config.yaml
d_model: 160
vocab_size: 2239
norm: "rmsnorm"
norm_place: "pre"
norm_eps: 1e-05
rope_fraction: 0.5
qk_norm: true
attn_scale: 0.247
init: "normal"
init_std_up: 0.0376
optimizer: "adam_atan2"
schedule: "wsd"
decay_fraction: 1.0
train_tokens: 243200000
Each number is 128 + 32 x the weight over its row's rms, rounded and kept within 0 to 255. Layers, rows and columns count from 0. Numbers have three digits each. The size before them is the row's rms in percent of the matrix's.

# layer 4 MLP down (transposed), 960x160, rms 0.0755, rows 359-402, columns 0-159
100:153127070096150106147081086016121153145158143169144119131136169128099104159161160129138127193148197084121148098133106104096142069141086076181118147149124052143101067119125081156123144217161120124166161159103135110117145093169117130123119095126097088126146064067097064106149166138080153180160136127069105118120136144124107123115144098112113118076154108112145135139118136144126115157093126139101151096159092142120158103166150123072108129170110105178190131152131110191124171138182083
098:127164076154086107145108110130134121123143060125118059139152121096104124144156069157147063114132100101145161089092139085114113170145121144153127136162113114047152165072119161060128154122108120122179131065150114118099122194158167128130155145150184158087185121184144125096070127103120159191137160099142159130139160123147120133162074141124153099074129151107119110118159112104116135063097140163133072047119117018167166161128130147144117149106140120151118147194119120161136152092183119
091:105122100128123125115093133189152110158110126130181117086146134095068123107064072143143144176120142122146151105139102111115103167187133151119140095122157190137152195148138127185122058062157123107155115104111142167132144105157125109124131124097092097172154030084146173152103121148095187137102087118158178128170135130160122082090083120088117113150121129082189225098109121056157132148098103142099158184155094094171156096127141126106126174164126169118149133101118143135048119143158142
100:115121129153126055112084108110054115160103089118070131114166123123129150151166070167078088124119199089071135175174078074067123139096122087058100137152122083084130140178170110048157129074140163132136159150136151099128128106156138104136093153169126126103149076086096130124140172121126119176113116119173146144175154120136159154175123082089120083171162152101105148130090117080163100076117110143112103167124141131145151134147149087092162113095112133113149183077123173157120134135198178
107:093128104100116138114135121128072105128124191090076042144205127130146176195072143085124094099116078178138141120136136150132123094096117175139212143136158145178151158137161099134125042123104161137131110106098145152098130082083127129098184145086170106117076119103156124109122131158123144113110100110137153167168101083132150089129094157125139125160145087138111159158165168128113182182164102130118152146114100087141105143149183160185116085111112154218197098100102106127129101102170091
102:127127102170064162124098114167092066118147097124165152108138107112096106138101166154142060107116154144099157080136110108088135156191139161136060082071096168117165141200172143157190100109119095141118054082158171171180152108125127128120138152117174052106095148133086168163143106168171068157081066087119111133105115155108066130176060148150130135109125098108068170136131146113180104142155115095153111110114141087117149116135062140137129104159109100092147089130145149130094146120114125
094:084119088134123120152048156145186092156123177131128151111168117179112121133130135186122079110105186135148162094111106131142174116193131057133145058133119119113130148136106145108105143081052137111204112149123126114092117122053150156086109092121094097102101142127112109131130165100121083121136160109076173102082133118129137128146145127106127125123144161118091091141139140085087124144137085028081125189160066152174156131137073152126189084084057107112156131076133085139139164149125104
104:102205131121152194158108144210145114118124103073147128126149134116163143114047156061133164133167112162088119116135099157080140153085140146143138133114189180155233125048191134142072102150139127130120133122131138169158119123139141172117139140147195074120105072111103104106149113185172087146104106156144139104122141106090178057107122074122063133106124119134142111140148133191165152155119107141137134109186120137107116086140115155114093114112156152119145121083107141085096117162079085
097:101197138149146129203140117122128131148087130129088112133168074060082146177140170116116089167134125101139148106131150133098077122101185082100109055078100122101105019143183125180195107142108138122168128108135134118128138077142141138106151154160174123109136122144134135164164088145118158098105126126150145181153174182134182101082068086111054159100104079135117170116130142125154123126103087177112142109110140112141150056175133141122182082162131131201162137132151111100143106139133107
103:102091156119165129163128077155160131090078121168137131185107242103088070188142123107111139110154134150135212196132151070098107157104076127086099116147150106136155111108118128080126159150133085159176148094161093143132130109127165099095135138146113123118151142174143123130069127102157074083175126107127082062140098186157142151084124145140157153090106157123142129139119104136193090123111094148143094124133149160149148169098133115167174152123064123118137059123192094143127190156167155
101:111122148147097102119134137158141126179116110064080151105139119112100102169126151077111158135150161092144123101088065230105110111106137181070115121133118185171111152126150179124094165136116183128102101150116121137093164125078108130138117112114162106140127175111122081075143121189136141102056128112159114090040103178137185055074134102134109101088091123125087129041164135136083153077098096136091152169101152113135174147185118157108112104108149125131145160105101188170140145133120117
097:107133105084117126097093125159083113090130109138099113112118148100141132147163112106093164168072104130148078112093165162134143153156141144079169110117181098164127096071136133132137154138176079131127186131147131127182092160134192092141072108116175179150121186083132086138148074105091189113122121112125104147071143104160147152141123138153103157154073147094119111186151151074107157110101099130113105188115145137103197132086100171161062119061077117120092188046159156120092192113126122
106:096148103079139137098156120146111113124135153075087062123124126124051153145103167114118116132111109094120111116137134113140138142094121155135160106070137139096123174111139188139097047163110096178107095085065111176126125057122127184100155142093153150135161104138125110158147083148100059075099150154167158191102196060077152073096077126114132140101155169161133143122154197146116177097140136101115135100108146088119123076113184156150139067132129141157169078152110075127144178158151152
095:104171112083073080165079159149160078168105150098131147131170130155129099141182108127140110169140105157130160088086123169111080072106162128121114178095158149134148165123100083168103125138163139169086092137088141129132157183152148118110136188118118128187140176172138122120126138186116102124143130042150187184166164179129173078130110084157135108118126072200096165080149140096091183169107113144136132156144140128146127071168163135184132081101120134161142086097069106145139129106144180
103:111154107062076070175140130175120147129104040196206103138090147114136102123121109141129153119154120135098109180104118135073071154078109133072144139119111112109137179046095119107147108108151082196087103113141196123062097121155148163099160150060152113136158130124118162111126111152143099122127130162070166107135117143172123157146145139107138100140080097116106101098127158167111112130091148105109159106140101115116109078122107187090139116145094107109051083073131113145046141107150163
095:098135152152126087076137086149155198138170121155102124148084163092136166133129137174152196139112178148100137107122121123121173154080157169092152089172093146139164147118180126096180101140096114146128111137084153154176129135091108117132134144077118120171094162164091127153147120131127140113128149103157132120110149092144123169138172113075181188091122037190114148115081151082087130067160057134138122193112081110064146085108062173092171095121084130134158122119102111095122125199138102
096:140124187117151159082107070091167115114142151063136109183181151113150126062171138134102077136111085135108118146118176124143134166160154093115203151103112132126126080108116107096119143154167162113145131110108105157128149079212159066157143150122154108090101110150146172121166135084129128129145124087069122081082149125067127166107131141121091119182095115125126102149120050153154125071094122144076167174062101147119168111124145136112141155082108180139083079089142140138127210190155108
097:124121163133102092161167094164128055157127133039106111077168169181130123126103176105146049116093140116196165095091109179161136144157111143111138127101125149095085141130074069171114140151035178153124115135129080129186124130173083177156155143093123138112095131131129156119098122187110112099110174143079170118138191100122148126131136131140134128106113125071157088126170082094105135167140088124097143174105078155154132186136144137141129113122098151146126107124190152118129135102116227
103:107105097152117187107098127141113086127086117091091147136215111054141148195101090149151097162158084202118101131146064141152128059080201137152115149096124093100159129160126130175154124117139162168142064126182125121158114125117116212071122116154145137171173121130137165111151126157182074066118183130166112128141148175137175112114112104165192158120119087104125162175112116107113186109068178149091144090162120132145105093132150105104132142169145106151158142145148127126147160154138136
111:123113080083157125100216124125133125129084148176128110143139117100063114085150126132049134188134154108166067112125091071061127130169105164144181161152138160155133106099140084170141090164168165120157135103086156158142154178180160081095079122156132166156130141130137128153157131121116113086109210105150093109103140122148115110090080140128150105202149157187122135078154188197101093167098086125158170099138091128140121130085145110176159145115110099139127156172107101152079138164130135
099:108113142143117173086122138142100105131101133156085157071151143176125152092069167071076144099111069076112141108131171135186133118097138124120178132149161164089196116127152182122095082102140173140100089066127161138128128141089093117164141143175142135198044106136112123087153116176146140116179118118121096163117226133094120160171099130128136165112113165118075125158106120085112112159119101123112070187085148156143124152162089084079155166109092107179164134159108157093168119105088127
093:136140127106111131098126098093125102118109129159109127148149155153117135170157107112131106145130156111088171178096166118077102173123166114108143188108125110065096131120180177102095154013137172144094130111088144118084094127104109076133170176134195061112088061119146092104152139166131145143121114125117083152153137102102166107131183085133189083102120151086140165126172120131103144168122178079149190153165111128152092115116135175147111124115092148175218107090128160171108136072108079
110:126077111147135147147177107148192136163021177158201148101149144074091083075143132089114143117129116121150128119109099116069099096118128119091090111153183134087130171156152066151109122131104099146162169105155136153115175112135141115111100148089112161137115134089129089178100126140157080134132114177109169090172179115182111130113123092139115142083152096140189124078139057128126175179155120192123161177150135157103137200172162124133137150180134121098099115088165158082123173170120135
105:098156115120167121105099082105122074114153167081160112112183073114119153186131072162139154133172154108071109173144107161066129120106107117144140116181183107141148156176131156103117109083088150192114103090145162129090124094103110086084124186144169077153105119111169138115161097081101102123105179112142156194175161168139103177111091156151145140155109112136090135127109144098102083152136067126081097131122111179103141065131099124209109059125102158111141081123104071165087124152143156
103:065166144094106098073167159098129132133097105080094085047138141121162171198088126136164110162143161179159100137078129170104102089120109102190184148120112152180145120131105104161199124140128128128118129169118115154113179145120122110092152166121138158137153144094073088125196084183144151086130128078161123135156167070114163106114101081096104115074117121122124133146101158118068173107179102138116118156171161131148155089103122201118179133114046102161125155107115130118136111143179083
096:123135133104107103166121098113175148137166102138119103128123154137144145138143100124160119150166140075101082172119096105095150123132133161090160143182137103136114094110155077132128143168126153163159220107173151143103123082171145074084120133124097096165132154134147184090174088093217120118100133139137112124169175098130150095111134161121104107151101198153143109143107087118107112059118058181181139175108049139137155089119088125101090114065111081122163113079146051184148168160174135
105:108091046113138175175050103100142065171067140146102171120117141163062113143186123135116128092177173097079150131129110146137109053158156066142162113085090152131132147153120104115119147085142119179163186130141149114150140107089152124043141137119120079086115172106155149130098135109148126112093118105135118138122111100176109150162107099129109165126084105113104115093139107082151072128066131095136147191069098191131167135200099179143175115140144144121114104152142137125115117171112070
100:117122098110112146120126099134139119112111092078063116107127118092084156170185067084127125176134167114077130084122115109146119123123132139169122128131175126084175111124114152166134173151153123209147132161171135157139173127109103120079150161158148082129143093125110098106162112085114116127075159193168117169129128144130112058117123135057067054145162137149145116103109162118107073060235166118083082155171149124117108122126134147091069109118114153161161131112118123186150117112193181
099:130166097090134136172119145138081113132088166097108106140150115126100168157040088153103153138179094109100125122105121176119138180105180183178123143147146085090146112109149182154112097145124109123131113100173153136148136075131082161142088150158089152151096126164114095112174159162086160123196120090131085136111141126102144028100136105119148148152107158127039163152155079131143139135067158152088129117116141189111127069097150140173151103100115115153164116101069108072073059164127149
102:102124163086093156146109156093095158163117140072093103133113144122116160192082118092119114163153126146129099125124070148203123114097108170136187130095132072163152130124124180075086174091060174106154102151126119139092132123142120069135111095098119134133147130186076167152188122100161093104090169134150089134071125098120145097146134111146063114165167062103163101114126127059133104094138100128126104181107106168136133126163110101118128096149072081146215160097158133109077130198119092
106:064152114144138098152087133130080140161142096149133082153049092149112108133173114117115163179190159156126166095104130154105098084154061101140176103127058082143099107129138157150126150075076128063124154147175147143134164145093174154094116194069129148155133139115118151115115084126148124135114100162075146093096086123102145105139088169105125084204135173164121100142085151062123122104115110129075153146139176123109160114174164161147142161118115196122116167122156097090069117110127057
100:145116074102101092200106129155111203127096152044106197154118105099097104123129182096115162124139119112135099156095086171132178097166146184159192108121147110121128141142156105154116092175089101114113112081180114211109167121131150154149135150122106154162128153120134146143134118092098101049132078145114155161142158147158181079069160104134121071161097128124143145177185117097108123141143078173113138099054126115087143109120113166128125126165189135118148159170080144154087095156163104
099:126141140165114129092060184106124126122106091159086096114196115195108195119077109101156115140138045128102091107056127107104125077141154150140084142121130138152165098177135062138125161125152127107108098076151156138107178115075106113092101158110110142088141098142168164111085075196128170130093175105190111151124167091129144119094175100112082110177163121131136146140145146157100175140186118080052114109067150094118121148108126152142164120114146125102167112156138118149094165066170129
094:100145121156120138081147099116115176118129157133112125142102115111086111167116092124101121075105092155126094162118108163123071102096118194142167116140119171081149140096116135153172078135156140132114171125178089112118170086133096086136075133131141160123119129137090170072123081113095140114142133110134113135162137064191092059120123104090109189127109111153152127059159154030120186143177065133159148107104132089126082108109144167110107124143082127177123168158072133174099095186227137
098:098171095108067170160141134105133137142149159094154149123079150110095083047092129103142102141174143115127023160148180142114112181198162125096142170108155124149194115082126080166188120162152143132112034131083084172135165096132101068108122188127103106126096140140153146137140089165116122096122085179183098189156195107146159087127114106144138119119119126154114134130145091144095171165122129107177103168158096118138107124111131170126079131127167102132136161100100127073106120137137097
097:164161149123151126136106124144105103182125135119137137161074122089122104119114149160158101148137158150142100096166117167126156195155121210169135132113142133137169115079098144166180069173139083130157142097128147150095103117113078124089127079138045134149141127124097139117156097118107133134102174101074128129115084127070126097178140135143116195134127180046113145125146117108136095179148113108173147145126092170090087146133222057184147193132149135129113102053132158071109068130163109
091:108193147142118090074147113104151154106130133108148106134148059131152120149190163152112102164173128118120052116167219171101081087096113160148125102116071129068129205110184122103131096105146104065120151077096133146119121101154105082147111158137130092135156154131085132118151067172150137061139139096118137134113183148154098207149119097091112129141132136168103151096165096107129197092158154097167148143105104082083116107148117113084101101100085126057148147144145115114113142136109062
105:126135131206092127109173160100098151102088144143174140124122146134108125152157081196151120149135052125183171110120172181117113035135122107125116139106093169098101128190108145108128159161045155142124129132088147174072128142102095128148105120153078110193110123059114122049136150125075155109173190153091149133137100153218120120159086101145129131094140071155084199113107162139085141109131109143139146134160131133121117143096114070119095158088137134163096166098129125144120090095125131
104:141150082120116067113136141170142170149131151117200059150123108092128150190113129181152066184140098171206102081113116128127113070143117163191129142114127160107091173101114084150164145119141102116096111075113185168145170148113130130067169126104065125125137170135113149097103072149095119103147094084104182082126109137078130078114075119079105106130164156149143128091129121132116136089161137147127116188123154101070149122109136151112123121122161152138066117108095167182098086199163163
097:135144113123182136154154109171068099130149159138143133133140209166177089118071097109134114161112121123146176113163169118141110154141130154074114125186225076133139145147140108093149089065166101137092150132156100183129097115124089127102158144124156105167155129097128113150141153114107111175103058033170147146153127112122148078100151119136171166200176098150127114138199143099111110110139213172135161137079081095095177164119096089150155126156131178116128127132133161168144099140128103
105:172141112165112163174083072136147121150103117125133130116130100089173089091112111068160130124089129118133144134094097139103143149114072133128078135195142115110125123146116124063128120101086148128098121121087123159134106130139097131174120090180112120157159119183076093089127088093160125131156136136041128086150079189123188179080141161115165182139150125114108155138207054151139140070102176180138131110105077152133111156147127114131133083064186086194144141152127206120151078148124142
099:180101125118094180142092085052184053169113129170129143114154163160086179189129074156111108182128162101147097159135164128117154160139153072117121116104170137075123203167083130156137182053099124129125174106150165136147126154186135119155149106130113138137172157086142072087099156153082187124094114137154134123136144140148117137125173110133122125116133150092146120160111093098161194138115126101156160165153138119110196143138111119181168129104138186120188155144125130208146136152178155
096:097105149135104147056174139139140190122146112050134114055098078092076131158158109133172124095126098128108148131099161146172107142109163130127120140091126124118112130125069220129141141155146160079156089143104086124093146119174071155107190141138111073111109136066143182147130083145071151080115135148138107162122172107075101100086079201118142168140163098142122160144116198104144174131112123136098092149113194108132122135153217092105106150141128111188159132164120131136117135160162138
091:153091134211106126135134074143178091153130146136184112132140139147104135149112165109165197158150106126188149166141095128139157152116109107136183156164166135129159179141102100157101138115080142092105173122181139112171106145161154130092157142201187128127152130161179145100109186117070137146077166093105130152125095143130172134056104113105141142130149151155209146103146059153216106138080070095137161111117139090102149093151129127123079175121144152149072131174134119156167084167130109
# layer 4 MLP up, 960x160, rms 0.0847, rows 360-403, columns 0-159
094:069109107097167172143182110098080194151176157092192137172085143113125109134122164134086142140110150127115120136110132172149150113113076178092179160113109125183112053141111114118130120098147147079101116162056132108124130096101143132148063153078135169133069077118060124151159084128104063120135145160113096116094138128129168140099182122199095169156145134180129130085066136151127130130154124148134168108107137161109101117121174161080140109114131095194083098116195117102101121168086168
085:133102111076129048075140135168116145131173070153114119121143139075127142120106096089090160115099154165167118168108125070150117152147122144107111111172098217109125149146143143117128144064138089141169100099127147122176093159149134091137121112078146129165132078054190151152153106112139119174144107162144189048132084112154123167138116118072152117126128141125103102142085184166126130076138109078173141123165182097130161132156147147108155121222103184152144161162089185157161139093092114
100:107153146097169124123125160180068149108126075150094059079050157047114087116113166125073170121140096139084121126161133139141121124092138156128092081136080156198128076091149156172137180163127056110142118118071130082102131153125180113168124137063117111142144140132201169159136134105157157065158117099142112110123149107178144149180159146119167175174134172162122182168145131172148140136118169104132144137123121143142126132114193131143140139196109040119100122119132112119120130103093107
106:098077129090111101134145106084081131162170083143156127096129140159188157139125075135061129070155135133139102027133182109128133099067122122122162149122086143129156125134108137081096088119130136126102119140145119015124069150139140137092114126139099085114146153121117053084127138152120134142163129130145172091079059129109113079147167134117111089132156075153096171089181127081116160168144144142183136126123154119098145118132161175146073093075105169114183171123202141096105128152141144
100:094120106166158115093201135147092083092102121199138084080141151029172178126130125156098153096138121136152139134149099141142146119085100173123174160112082128215176076174115144119145131096111111118138142077101170114127139166113159116207108174069082132158160121151083103176170080085101118134159089134113128168166125117109068126127122105197145161128140132140145123114103137172147144148158119135139100131116165097130095208093170116103141203115152147110109109142106130171141118192151122
098:083145115078174132107100090104110173155137128122105129102111138139191138052134087145120115100190131190095128102134094101102161103138135142136147139176099164145127091096122143131154131170056159070159075132106084088156174115088113107142102172129158099104165150153153182056097099065146105122163049114082129096146104128158100154103099129157174152129141116180158107187116168119149135112067141146173100097139173075149154118158154124137151115121136208173145147159107136129157101113136043
106:131155128150163149144180188109122118127105085124101116048047113140166094119114184078106181117138175182186101115179082161115164136101097110161127124109146165144158106066143130084123161158118075178155127124126136168146144104165105173165134107164166104089099112135116053079111136160211152131117158142165135108122129133121095056130121121160102091071144083101103113116097147205141085118113103132162114082168133115116137095133158081125155125080195119123134109148130136070157101145083114
096:088147094113133158119122132201088091123169166084135149109122127068139124135078125162123185041118132119115101141125114141117082146132119163137122079111084121169133100113115108109198068121191130120121118113099113131098136128129141087181107121134114106097089145168090061137161156138103136156116181091159052119112150169131156119152138136139093176092074042167080162137045138123102160140107130131105152103152187125130090120143132132118106150198090178171109078161104188090145084124115084
105:115118086057166092116133116123134185151176078115097059125110127107160157153149140116074174053134111161111115133149143146145067140111107178129187059135106112123099046099145153110165126172111149080060065154058118079077136164083130112120122112087107138115120144127150091088122102109193100124101124129165126112128147123118125167181107151119120207113128120209116090144137119127091158138052119100145151112126124116151109140102115171119113125192135150148113126185121166133139070103138084
106:120166151082173106114117152152096129110102129155172089160123154115160108107160064115138111095164153119121069116109085083138163163134101133153097094135090162091096035162130155105101200135159108129118073157083097139159106142078107136104108120140178119099117075123154094130160103108110141074151065091121135088161072168171108169118114092091110145167140179189132182134085142167158115157089088075115123089121116109189130128153098151113104153154097056164160099156110080122207115129134107
095:123075148073133138089196121140130155118140126117177141126122122145155134152141141090107080034076154152074095083113158130197102135035130149135105148134122117172078122187144156070121141099084128141126155135130065091079147113104094162134134139076102136108106121135137118113118132121143112126140172147119154073108175101222114161114122090112112172143222133122110122189170131160170109109123084151154156141151117105149126142084164095135160170115160135125168072101158132115173050131143151
103:127168087150128120137146118105107116160120114099095162158154143116141177133136179134114144115146219126126161130105074078121147143125134173112219121095118122171093142101113128110186019140109089125112147111148142129136160117122096105144119119075180169097137101056153103095123122071135078160150146194106145145122161135089075194178114096110184150127145119107067097109177135081187134072136173120151167119155156114148062103114094116155175148104145164145089086149073131146115158121106124
095:105096142146088132121145166145163133129099131129096131103137125109114193138073120114125136119155122128120159115167132114124141142126100119141117049130125145158154178145185111099154116076059136063120092037063142184125118023059112130113111090134122070109162107121128195125131112041164091133153156139114042103143167164180173137137186093135180158083167100105154126118126142160155130167124092139142129109118145102112146136103117138120187104133118169164144146115111160122166157146093060
105:064125145107125152107103088140104156067112090148127128132140160082146158130143216133110159104112077161145115091069140150135095151129122150112115150106039141116097137053203091154096120146134149141133085089127149131132113108175114130185122179057130134112080121133143099084148086138132121106140121104101144119099124107206155186113113140093144167175134151156019088158174165137077152148158143097172065131105123125087124140128120147147102118150120122107156102173106124075171065160097138
099:099063080088095115101145154193139168126178103118086157150092163112136159157175184119145148147124146180157154148094129092145090166118133169154201153156121155147154089152141163121148114221106095113136083151120119102173121149114123103089145147058132106134125136062115072071153169142153130129142161128156047164125105156104122122095063149136116161167160145164139116131109126141157107115155070102133152148116126122156083118137116089091110103134132198162154152109150168111123024087129181
095:056131102076112107146207162132088196123189126086124107142181150099167165176185083144066086141121111132106096159117089180162095115148112132139134123174122122121121118104109180096121086136156173109087126127069088141078162154159111102144101111116190137122118138074180141121129085144146101116156148149120108060126127132148075150136145111058060104198142113161092084098121212131125144122145147169134128131130160089107129150102119164071112132140121206150109131136104180143140096110111114
094:106207091137045163142119089172116125102133103094143113151106185156104144150082095150081159129086103153151141128113196112133151127160107129123151128111140151117119170076118116060136120037120123141054135077140124130090113065113137174123166112104148107103099167143126111093126117110174083152150158137161185063068094144090113127159152134098161072154111086139085168118158160163107123148087170153153130114190069100119110126120204152139093179123110137154112125144150168191147111102155119
097:137185136123140139079112166151093160124173097184151081109141213072121152097144116098125152126155120111125111101112169075113183185120132161171108098165050174126124153148142141126180100074139176099151103152132104105119113197128124142106155098087145171094108170086074149101161042121138097121215155109051113127127142166130113129183151161114162180156117133079108163177123131109070164110139096174095110116168111147116117100133089073153151158116134141138157090143138138149127124160156147
114:115077152145140133092097111126149095131120131131097144142123121092147138185168190103135105092131161109108110138193117038108134144157093109166116090162131117127126163132160127106119157082089090154134101054119085122124091096049120198119090134127096148103161098138151111116095119153184082176171145179110142099142161161087176134145125156131151155127157111157106137106103136091119192126066161098153076126142063116110108126107073122160128117169131137095160054177168161218157092110109068
095:133130132112156144100107117115154127106162109189108161151126172067168102102097146123122190189097109134164089160165107124139182166156145156115192141152085137119179148141108161136131084131097130081101122035128107192137106156149094141091176178118183152130087155121072131117108080115172128122136100084092084134093120080142043096134155185075100166118147088156111091177144096127079098115093127149113209134137089108160133115140153118083105106161115089163167128162180126142129100173108130
099:115111137135178125077132125125110153147127096136161140070121141074173103041164135166105136123166141114116135080047101094173142093098087110094132117175132120168102113108117143127111111121134133114152159126110085123147124157159156145150074090160121113084148159116063135141011164080130125153152122127049156065132078110153082167180124153125144093150122091111068111173173094103121189131157146142126082143102189110124074175155105134127105186132130107139124101153181149065137156145117139
119:069094147077168174100143082097140146129141129209063093101147190118155200122162162109117178122138144158106125131110120081125134121098146136164195073155111115090088090156136156113060138134115156084107147167114150129070167098125038128123077102143123169173120137053121081105143158092153133161155143135079163100107096149185087200132176114132060133165168098092152123139102115174155168119133118127099127163149116132155083105152139111139102148172152157134126109123149164161126111113122088
106:097125102113149118053164117147150153085115149152154089196126158082096160144104084133081088136075120232108086170147108135169124098184120207124133122115103136125110058129123128149142083124092107120131129112109126180168148103128110140105156083147210109106104125084131144121135123118137126127160152167093138109112150117106079165108113196221140173130116105214153107146077159127087100125117099087106108126161123149162149166093190131153067132150098138103160109139148137102107120122079080
099:072109103150184174132112118132137157128165136126138090172062128085174081136096092173102177115094121139145166109150163156142138044125142123093168124151135151144104116082119140145139140102094163063123143085101136082152116122139057097199094127095145135137126092164144130122126075111133098123206108178117090096111122115118201151155176171178119101163081124138113150106122116137207158128069167113146131139151128084124166170104180088131093071171092120183097100069092101150115098124160133
102:122158118133152075126194110151165122124167116144145085140113114089137134164116128153137147162120126157087113171058109072117116152102133156180119195153097143146132160150131136113095129160107144176073112079057188091150115122137125117137168172107144086166157147136157110066159099115161125083116158168149094084171187120138103098111118166180111145106115206168122170147093155202119115126098103093180141113176150107164097105103141128151065146124109127141136143108224069166169091110173111
108:110078068044106210087133098101097182118112140121119158090135130156079140122144170130084116135132129182106101103182123125191152135155114139141171084163106124138098182132127130144129125131131036095154103137125099108123143127116060118113074166158195093079073162139124125077079109083107132108159136143096077103068120114114098082132093153150116144129164072157088190143086136136112122153132168107141143149171168144141100107150134174152064126129182198139141113147134144072151099143121102
103:113129124120143130103132151116152130137142112166048108113112153110144097111193111129062147149163105167074149175125121099117061132103109160143187153117125101130165193144131137114162215198147041151168138124139139131122078140067150143112158189130148064148172138159120073127115128085100093156131148157146110153101118217077139079138120190127114137110120168151170128158075122144102081171169139106126134122161130132122074148103122119118052147135159158144095150153138091165178090116159101
099:140127132093167110106174123116143166156156121119145131151174154119159225137130116124128134154174169142098091147075125155131115110099132221102201055139104129099108143102119147115123072124132137053094066085190050138154159122154107140116091158107139151096098138102108132115166077099105094113163132127110134134148116160113140127141120107131152208134131123155054130160139171121092135151136141153106121095153167119154120094075176173094171092110168126172169103192091127133134036134104162
101:100090168131083130101072146126135138150209130159148097160075134075154063149142137116128150146146143186101070164099047102128176085122083150113164195135102146128153141149156133133100189134111092129113073152183150144122131158153113144122131108112102114024169101156166152088136163099162138147138138173135116145168106114097105120127150132062121167171129152092129131110093144176138107123163168120127098125162121110157156146093108117119189127123091146198149076068107086196125127177157170
110:122116112090167140140077143106090146097116084128093119186133119122159155127181100100132148139129095123153129026130118161158153133094094123114188135155106149155111134129184169118108194150147158114136139137124142130118120166115162136105120096126167210143122222181147116071094161087133115172130144143179133094085125083176087168151112211141181120105163200113122091148107122090140136123124100121159085140136174121167132134104132094120162177128134197098063165168135126133175140090129057
104:130137074087099079127191105152100148178132146160155184145103114151142154134206086114089141089076126147084121147119082105150090174150143154093164103127119103133132154104103207170140147154121121108053126099113156118093157128162109085156106127148119150136161141119104185079076127079095086149131096117119141130079121164145089138120197124078151124130137145178145115216115145140129160139112130169134184135123206113129112125091129125123110195110194079206136133110161132171187132146099153
101:111122104110124171098101138090072112145150159168098066166141133111089175119168109083089155140197134193063072129076135131133126148089122189147117129097138124101115137122141062179090177087158097135085098104095115134108081173098159144147121139114106136132152114163176091074060158148160140090099176106137088111136096117111076075159150119088190112138194159189164120144151149179138174192127148105103120082159155113083133119126149085122136124141159092126153169152165122120107136066112144
093:121093142159084138121101101132161133096108122054100087089081117090190165120131115120068127135127171121107194061108074096127175126112079160130102128188108132209150137115093130128122162087118133082135122118142153109091108186143165095121132144066167142133116123094137117188151154094091130112143139130158126153146084187152112166079163200147158144129138162098075114130121138146121083155124154092164073080134154126095136167150114069150127188151106129121177102078201093127122127159201116
096:097140084147121165132118068115141182154119094102140045127144064118132182140103105167116143112079111148083087153135083141145165123158092106105135189092120130126147152061111115165076143084177136103100156121150166184131153133146171193121101122146097129140123124091096120100090099115129142145131090116112141129112125126184108144160110149125203195135113124165091126114159119175144149162029105098166138100136094118116179118136133155073025111128136129123112047151184125161126126140073102
096:162109180144121128086140132099179170157094072129093134104107106159149159115115129011126189104107099094116139132139105166186150100138144128146136098112102120128109089162122151154109175171123148138136123159116110081101086131134123151088120122137168148146072135125156075145093129159127117160085081141112051084159120185184137119131092153121079166147133088136162215186105109120138171132088120100135134143154166140123152113118129171026135109118068108124131110123167110080159137063112055
090:033159145048105111115141146135104161116142114095075073102168079141165123123131139137122108131118089164119121162178076155154125153092155087134086110153042134129121132084124182195147184102128140083087124105074170114142155179169112169185145175150092078144086077136101092079137089140151115132134157131123126105123175133124101184127121126124130152168103116156135119111095127174101174134129162134179161128170114134094112077132117145150158102233125134126118124127110153137201191123122126
106:131104105104054161119149165139098148081110068143127154092101105093140145123174154110081151127100128120176100113111056129115109132127137160125151069143139102157153141089208148140193153133131077125139119126137146152111073227108150132136110052082161178164195089076161125151131088079118090160168208187068148133096096099178147160139147101125097143121172120122106128143128133162070111114170148085149117133136084074149138191110127166112101144107151112119151150099144124137142140120156170
107:152116138127090130123111125146152099112182089099090130100130120142200095168121160092101190133166150114138103138197066118183107118054072104057106136157116104131108129139118110072150135083084124117120108111110130116180073153078131151135082147136058087124153170151162142086127142061131106164179067116096108096087180129103115170203164087107108149111140140107134145070090127138130188123094157101151116141157092087136144128132078101182110103123167161165109101147102174122155141149088079
105:083128149113161117133138098082082145092240138151156128154131110146139112164126131084091122139112184129134147093155103141120137162067146109110139159128139124179105100151141099107136145112197099105117093159103122125120130110114103119093143149017098122125130148164161149142122144086056152138098077083084102113161122100188089122082205111103166168194103126132110112128110233142132116109090187130140084113212120088142139103183135171150141147099114124121120105107162102165142091113109122
109:105164126148138143141122169124109145116176136130134093153136154129085164147113096053149151147105104118158125170137131090122083106072145126136125168130103170130082136145180109134071176090160140144082118096142137177092139126079101084141089134045145149127073156070157128083099115111164129138162125129139140121167126154163139175088173163107108156198196118119049113116170184117082111155147183152151118151144064103124062116064113155068062148127164115124166121138090166170136125157083094
101:140069112137130180116102144141178106134125139126133101104104169146099162129155115126092164101122078149130121136071116102139104168074114116113164153104110094137169157105167130178117074089109140112091125024108134126189106169128118147167125186131105169137145190109151163115131145125097150136161091165154166176124141114130115166098130134188221105111137128115174086200144141150124137101066105094169106142163075137133154102155119079121081185183210104112128092182161094114159087140138089
092:144128171177101114121208148087152115135202116137133156123092144147103102125127145095152120141159124104122178102071119111112115145113106153152146168110102151155107117161143176110193176141094155127133117126070054092115095144127167099127131148128125059125132150123175150159154137134087129105134132114057100155091090175096088143103118174144182107166139135096105118122102205176103144105129125162126136097133086115140086115225115061128167201165153075202161127169115206110128100118120114
086:129204143137110093048101164073126131127145098154111108175097121093096148090109121086139168186121130136149083086149050122083134120145169132155100048150141087140180133105138175119167075107104137146130127052117051104108112129126164114143108088136139149123108107053102130101152066137190150060147137098086172160155109144180125152114151149143122150113154143133166123179118097091170106156108112088127148121149102133150116112086107134138132148133086134073156094141187136041102109098157111
093:104109126150178156058129130149136136113102140166158113080117182073136105078126167072133114125126192109078176134149085100150161189143149145119126098143132126125139097169167026132117176082130078175103110123118102143135143185121109137122090117154106130141126145137119164141123134134179152170144130143125075139161141143120151205111142089114203143116125058097107063180118152166164103182149089109131133166131141127178173130146104125106171085108172088116158105103135127206181159099183151